From a checkpoint of a small transformer trained on Wikipedia.
Size: width 224, MLP 1344 tanh GELU, 9.04M parameters.
Training: a variant of SOAP for these matrices, 5301 steps.
Each number is 128 + 24 x the weight over its row's rms, rounded and kept within 0 to 255. Layers, rows and columns count from 0. Numbers have three digits each. The size before them is the row's rms in percent of the matrix's.

# layer 7 MLP up, 1344x224, rms 0.0551, rows 533-628, columns 32-63
098:112127122158138099141126088114135103163140144132133115180132138167095119116171121185125134134113
102:115135115107139135125127085065143105154122138139113206095119145097073125136126086130118110136142
105:124142120104134153116183130136115106105061148146134120119138140145106147136116108167118120125110
099:084108127165109097119133146130173122102123128161128136121109085101131146109148128110082123150107
097:122148168139125120139115117114125121137121142137148129132143115150123144108137172157156106134133
099:105159124113123120122153086116116122112136103176142139127140174088136093144182097152111122171144
104:123137168138165169152109113104154168133117085116112150136100118091136123101146111152115130114131
097:159127146137126105120128120092143113125123169115127147124169118129131133141133171125141096118115
102:119133168149163124111183115138136124151137176127150116112149083129155130128140085125154138160116
101:118098116119154120115103143106151114118106154133083163152105153101130154154149116135150116147145
103:110092151182128122112133160135123140115141110146112120120116141119156134160170105145148121152176
092:129125105106107153141124106095178084122128131094163157090147110087123137143111144107152123099153
093:144150139142148122136112090103117123119155129114145158138109111117109143129123096124113121165103
098:127101115100129115106116095103164094143093132148115137149120119084125153089140097155116122145080
100:126135081145132140162119149137115159113094133114126135109133120133097134093169163109160144155172
109:137152139114105123067126145148129091154156092180128145136116156175143154091136149171120141126127
098:109113161136155116162152113097118163132057123171139125144108057124128130147156121157140120142094
104:126135140159122109157117143162103163121115079130146102127135119101083116125183167134113164121153
095:068127154108124173160116123130135121085104159113116173148104127093157116125165125117095136127145
103:140124185130076134154150153154174139119148144142188177149134117111095166077127119120138084111126
100:126136113129125109150162146098142106139139147125101108144111105090129155128147123161135127104147
094:127142128118169141143161160143126115111141138127193091122171163116120157087153084143108150123110
105:142130148129092153153119164134089114113114154132109100141148144118103111106125136162127168066173
096:109133163121118114101151149135101106133145141141130147131162109165133111125091108114104169177133
102:133115136139165158168153131115126145108130130120122086103169137149146127095092132140109126158154
098:095098149190082120098136143078113128117113134114140118124128137196131165125178148115133154102151
095:140129161116141119085094139122111137120150149213131105118122106080161135128097128165132161139129
099:141130170132134140082146118132160108138147118091149114167158126100158149131090137141138113160101
092:150125150138103128147129132136117084114116134129129172149154119162152132127152122150187158123100
109:090083106163166135148112122115074108101099113100113131152130133102088105125161123124128082090145
095:143121113123103141136139048124142099123132154155158098135147107117132146125102114157140150090148
091:133161158112140162098149126103073166129151106138117123106153158143155133121129104118147096137138
099:126128109154124170124145147149156145098130123131109147139111184130111131085098135158078101101135
101:143125146109097120134114125129124100138101118120183139093121124115105161159113117107122159105107
101:087161125164147076143100130128088143129164133107091133164193101126140117126115152094127155064101
102:124134104125160098122124086111122119104137104117169107142178106158147118102123124139137165085157
102:175140138111100111124145163163153148117154152165107141147109113098127150147150138146150165165123
101:164160118150119152079110156081125091122152144145188120106163098137116125156137094145144104156140
101:116135141140081129086149124092150116138099161086123154115107123107108182145117098159176152096140
103:150122152147157129143143147115115133125151136145183085114088153091088113148161130120109128127141
104:115115105094144104156105137072127120097136124100095146134122104131111141102108136088108107069110
108:129153105099120097155163141202138150106163106137129097133102118119139163129134173142092112148126
101:119119124136144094099160151110141147158129130097120131123134104150156149117151091117136123078167
101:106165146134113129077109132133109127153144100138129127181133122131121123093155130127141110137109
096:168160148095108135139110122088179125099132142153202161148107132203134147154165099137135116155150
106:153112126125152131099159127135139120104140139119119135105122111172151097109139177135099112103127
103:131110137139102170095127123143147099128141124136139140149149115135108128107135144097157127099119
099:143103165160135123140145123147145092110136127121144100152128137127100116123100124117126105144141
110:155143150146121130163128105136091131131113085130154137173114133105144140145113087124102143086151
101:132125095129116127145151134093088172118113114124078107129105112109095117105116117113116114129143
106:137154167115130137140147096144097106143082157159117132123143114123135154121107117160076132145118
090:107161148156151124122110098123145147162146158172101112141134115088125129139124090111126137126103
103:130167084168115100125154140120095124141154103182204088114140113088139136120112110102161118128121
106:148122163104138124158144122152114131101102143124159081116137142137139107151113136158119120177165
094:139128132158126124174135095151087175142122107121129146127131145144163140127138140154104117112126
106:101115129130111115145151176158121129121143150155113173098118164138146082132188087111124121129112
098:075114121146079086085142169161106129097132140150157153131164126125143150148119117117105138080129
091:118105147109147107142141097126119144106162103114096132151105107124177107143114154082116136110108
091:053125153112102143140135110140108122130102128118155154130175105144140088161146127116103134139114
102:123147107164136119121140114129118145088117105095122097148110118154141153099134083130091132127104
096:151104093130078141137113113135093140123138105130132159099167154130115101136155096156129168124110
097:103113122104141162093132153152124131097142130103110143098109102191160139152107138090122121121139
100:073117139123147113133096127126086104114123118071096124127085133125096139117159120124131130092109
103:103143125152148085134108110056114136098125094141151129104115132134140140188153135143108107152124
099:116109126166158119090121083122149109167160141113129139188132126116084143113124117080149142157134
098:164153149187187127099108149134121129124130103155114155111170082107118160159189106109142116159156
092:135124140086090137149110097149160190125122094150149121134115129132157155108115154110162115163153
107:142149111149107138198124130160142122174104129116098159114163142149112156165112087130067096116138
101:155135148133149136098128134119117102094141149134110167138131129159097143105140122167116124093114
091:133106133159097121126128073156149123161150100143107119122179114092171120160153102142119132143166
102:137138110148138133166113116117125150125209131129165095101171134092146120115165186138121185114149
095:161117133109142154100132106124104098165150145134121156121102134121099147193108122136097128107117
094:089150171124154113119131155111145150140123134103135137122135142115138146113110089127070122129100
100:124126129134123134122113127119203155131122129114120105161132080152115160104141112158130111147106
100:092121136139154154155107127088182088093115151133124134150147135132113118117129116159103107126118
096:126150146140149082158122091111129106136157128091152137137119120118128150135122087157089083158104
100:134129164133106144109139117135112133101112124124091147126109102135127139138158134118122155156090
099:172139112142118151154153148103101119146115140138175116086119120139166147104162075174154118123154
095:092147157118109133163146117137107139157147106094129130156137104088097157155110207076117122141113
106:147099137156081075153148160089148149118150157074111150096141132155141121102144142118092148114118
112:114074159154114130162139117118107163099124147163114172138109141151136181117130101145158103109138
094:131108153174162123167127154121126140155125127139152148152160132114127138097107133125150121145099
099:140109128146124107120128128140138159125113127147128091152109130120149129118093175105144149157095
104:117147109154115167126127089091118124144077147175079166128125169150099125146120131123094143152149
109:144145108158152112125088159127128128136110137159120131176176153133086144137166075135131104098146
096:146130142134130132127139114102159147130122139156149135102117101128143151133093138130131152147113
097:136158139097153141145134095133127058112094135120078136079090121090115150088152094101123155111121
092:120139149163090146099136107140119122102128117131139125131163155103121139171111144142169168111204
101:187146126137145101128157109135108083143123148146146115133177161143129134139100152146100124145137
102:125125125127161102127112125113131140115175121117120099130165149140124105130116129191092119136144
106:106130143161075123159132111129128123102075122096132121078118148087114101146084135107102130148132
099:136139116111146127169078106164124119108109122152122135127118134133121149146105127154115157091108
106:111107144113117143140112062144157143120100115121101091136108148138112175139135140106130155102179
096:142099128173111151138117122094117165121127211138165137140108149176141170088122122153103139136091
094:103144148124132072161144149134165099109162098122144126138157140096149144178102175152141131141167
101:125109100118147077093150122101159124117180076113086141128142143152140139155111166134124145102138
# layer 7 MLP down (transposed), 1344x224, rms 0.0551, rows 533-628, columns 32-63
104:110088123145165128109122148129097112147142096149174168115083142088131085155150106191124103139115
101:132108155091141137126140117100105085118096131112203098140123135110140112122126168184157159142101
099:125126095147107174083092202125146135131143137147129125088099116111095114138107129113161122120129
111:130110089116140110132152145142135130093135091134114116133130112135095102150089154161149115124176
108:100149110115111149141169140156140117135162136150139115098105104104121148132087172163124109133136
096:114157115130157128113133129117141132155133150102132099094073108139122107121146117110109141147145
106:108113158104125087150149116153150126122162112116120073115146155184132139122129111109132143148150
098:136188121110134144157103133141127143124134143131108162140163138137118093128167114161130119091134
099:129128099139111101117147109085130160092127118105073114168114117153129141111088161139157136108146
105:171121151132109127156176126123098125164108136168115106194144142114147127119145150166140092159079
105:127155100162137146164102093107122105166088099116139150163084152124135122149081124111083138136155
086:122102117121163158132109138150105122101115133103068131105153149104106117115127109131169133148105
091:102132093162117120109120180095182193098097114103132107125161147142190130114093122108174130090166
102:125076116117126128083115180140154147127173114132133131124136121127102106175106128134108117164152
113:141125118124118120128158156110090127134120136124179136105099110111108116183146115124140126136106
122:126114146098145106086124127122089094127091102154163125117150097124128140126016158110134116152114
101:117093162114129125134129139113111178106166108130136105146135134107141153135096101134137116141142
111:136150088150131118151117125162119111086147153130128117105157092124119128111121088116090155111123
087:143151114106141161135147091124117148163143115128111121118130133142090132146120101117180111073131
102:109131115120110117154175110108124159174114142168136137104113102065117125174098131145127098120147
103:141161097120138129130171116116128127112130138137063076105132091141109107118179122113102124120112
104:104149144122145116114143110129139140163080123163120111126120076131173128155094148145127157158090
109:122127153136113124169111140135100123086109135158102133131134149112094092134126144150122119138151
093:150142107146136139124147128113132126116165113135143085142104124098146115104110116130150100110102
098:122126127134097101147145109134166112151105148153121100095138114104120146121091121141154169124140
106:131116134067174104141094090138145140141097099166113139174154113151086114130108074100125124141059
100:121089103137116096180158070120158099105136142130133141135126093152157117119104137092157131118121
098:175110143085155102119138117158128137128105171135142137099162061133092162114131100156137080136159
095:101138090134114098105107143101129131145085150122135122136144130101081138138113155134084109132152
097:109110194099150130104142093089143200135122136123142130138112119118133093151104160141096128166105
105:175135159148111158144108158153122125127149165096092155138111115087137147139103103090127145105149
089:151116097123113103098138121162153121142109126112125130156102077155114099122209152124096119073099
100:116159119065117092113078121101087158114088107117152121112140188125122089163163089075134147145133
101:133159099133114131119129094093135156067111099134081102143136100133123125106144123104171126122162
101:147119098137106158085122120114129144098123119073138150076117114154146124093087139127095149120097
101:132158128126155139116126130132106079100097132156098083083140146142125104118149124113124106155088
098:091108132110138066101119102084129133132101099114123153134161112109113119140112155127115091163139
102:110159175065109129148117148154153128126139128092101166116124130127103097169176113132125151107103
098:111092123142112095140137140137099126165130132126107128137109141067143115105078129112108136128087
103:126126134126139145121131157130155126151145129094080127117088122164122138153180122107084046124141
102:106118140133191161119149172126109147120132139162173149115169149166136138099095119117143089154096
106:123130103144130134111118151143113145129161103132184133111108107136156107110144105160119121126118
096:185109103110091092146133114144133137098162089121121153104128143135115110136144140149141119100117
105:130121112125121090099070165133106105096153157134171133144118094154137107128131135136127132137121
090:107131100080124130137180101135137099133153135103092113105127127125143090149171146133151132111109
099:144112109113102114115120143125148119084137173116128132088144133142112142120134126143129143112100
098:093139152129138127093143150137203119109111156107182154127110111143094115122093116100160127135111
107:097077127117108132097143130156102110120142140119071153102130114130157139131061132174098121138162
109:130134139105096141139115076131098150105117109127182139110138109149105127158191148119089120115112
100:148104098167146139124139136056166135123098154146184105099121127130132128148101078129121082140114
102:119122142153165126139097164104159107160175115074114162148109114128125132151132164119115139142113
097:133072124169124132127120102111153157100162086135130125111111123149124113188126132143074094127153
106:119145188129143135136128133129124152175159133098125125116148108085126131148113139082116119108150
110:129093128133098109165172108141130141150094083103134163073147151115123124185152099104143113138133
094:117135154125166157133131175120153113080098136075135133178132137092129157111104098105124118086132
097:115075113120137124120110157154153169084148127105059180112158175194146108140163108138120145158153
096:174117107112167131104114123178099120176119109145120145136120136149119104124167085135113107110124
088:108141151109116171148093142130108093164100156137111100132150109123061140099125121126118128171115
091:135121117126135106139108119081115144156138109113117085136126152115153131113164099117143133101065
105:185119122123199132099160125122115168111162098142114126150141104143115076084079092115148099161105
096:097170171092140120168136089115123101145161128139093127154093116115183171149182112123129136124090
104:132100154124123109132137126120126138131124084187090160118077139113174139143063137131143118110137
093:088116120136143151122143128214083104092084137130143162165152141156154152101160145125104118128130
108:092125109180131138138195073103129140158082118114114159164162094152120134172119142067151136154104
101:146138130119143123134113152132131137123133154118047116108114110134128149139096114136080113116131
101:141167102071095105078160085136128163164108100184152110124138132124159116162159165151104099148126
096:135145080085149178125116122139107078126114143190100167156106125143144117089173091171083118115088
103:194133177126156130186079106102156126158142124101096103183094112126158130099127096133115124116134
104:127144121177110121157125106098112129123060105168110124140142179098144109119120100112148125127156
096:145138160130136111116146114177089063118119187115127134099140140160152144133129105138141064112137
103:120120090120105106114155110130103147121154153142162110088112147101131136158109165121138065097112
098:134142170119113123185158108118147121115181135152104128136155144104141115136070123131138085116162
098:163129128157148076137131123132152109112092164139125153107119139112070141123127140118182163127124
095:120108098124151149116106152106134120122184137122131107149125137134118113146094106132157135119134
102:137101116115138141137121131123099103150084151118144135134102090109139116139096113128136148126101
095:114169159145119088153122099134097109125122140126116156138113162099112105093066148109138159151166
098:154160118140098129063152133140132145116138115138132099161122126117145114097113110106121081129178
102:159128113150130111160139129122096168138091174157103131147102061152141132156110136130116125125131
095:135115109143099101113123157147104107090122114130115119141187126116163113126083077171108113135143
098:107105162159118149125129144104139153109117183109151127112099134117122175102126161127103089148149
105:188144133137121089161146121107117123129123155118123068131124124126134097153099136151143144160119
101:146125135105096090105121104112135116095169167108134117104159131104111154164102128120124180134138
100:131114093127130124158098153169084156121121132120102148127118107107104169125134144112166143134137
100:136082128131149107104123167155146157138093127176130140072136148142155109154104082118131107127144
107:124155100142130153147153098119121107114147132100133125090134137109146111156136123119133109113091
075:141139133104116122146108112099123156113138120121115148159154107116171098109039093153143141126148
094:130127128126104126086120137096149178151158119139114108138114102124109155098179133112128120110132
093:115120101120167097167107149125110119123133129125106116135135126099150106103155181127129135099109
105:108131154143127144154149096167125141086122153128116162103097137151176141090064159142084145148111
104:127131117132152123123164109112160118165144159107123094169117105120113146138114156073108116163111
104:110124100131145152075157121099131082148134126121134182138159146122161140108145124153132091138138
090:119162147113109109139112120159152143177162143079160115089138105128098138102206117142126134079140
109:113126113124121134107110102139144148171144152107076142154137138086120113121109112118152155100166
094:153125119142095117168156128107140070151128138096071120138134127118145139109082162120152104167145
095:115165133166091178160149129146123146128131152140156096134114125126077103103119095082152161124085
106:115100097099113122155126131105145106145155096103122120142139101151114145188159156118124171143110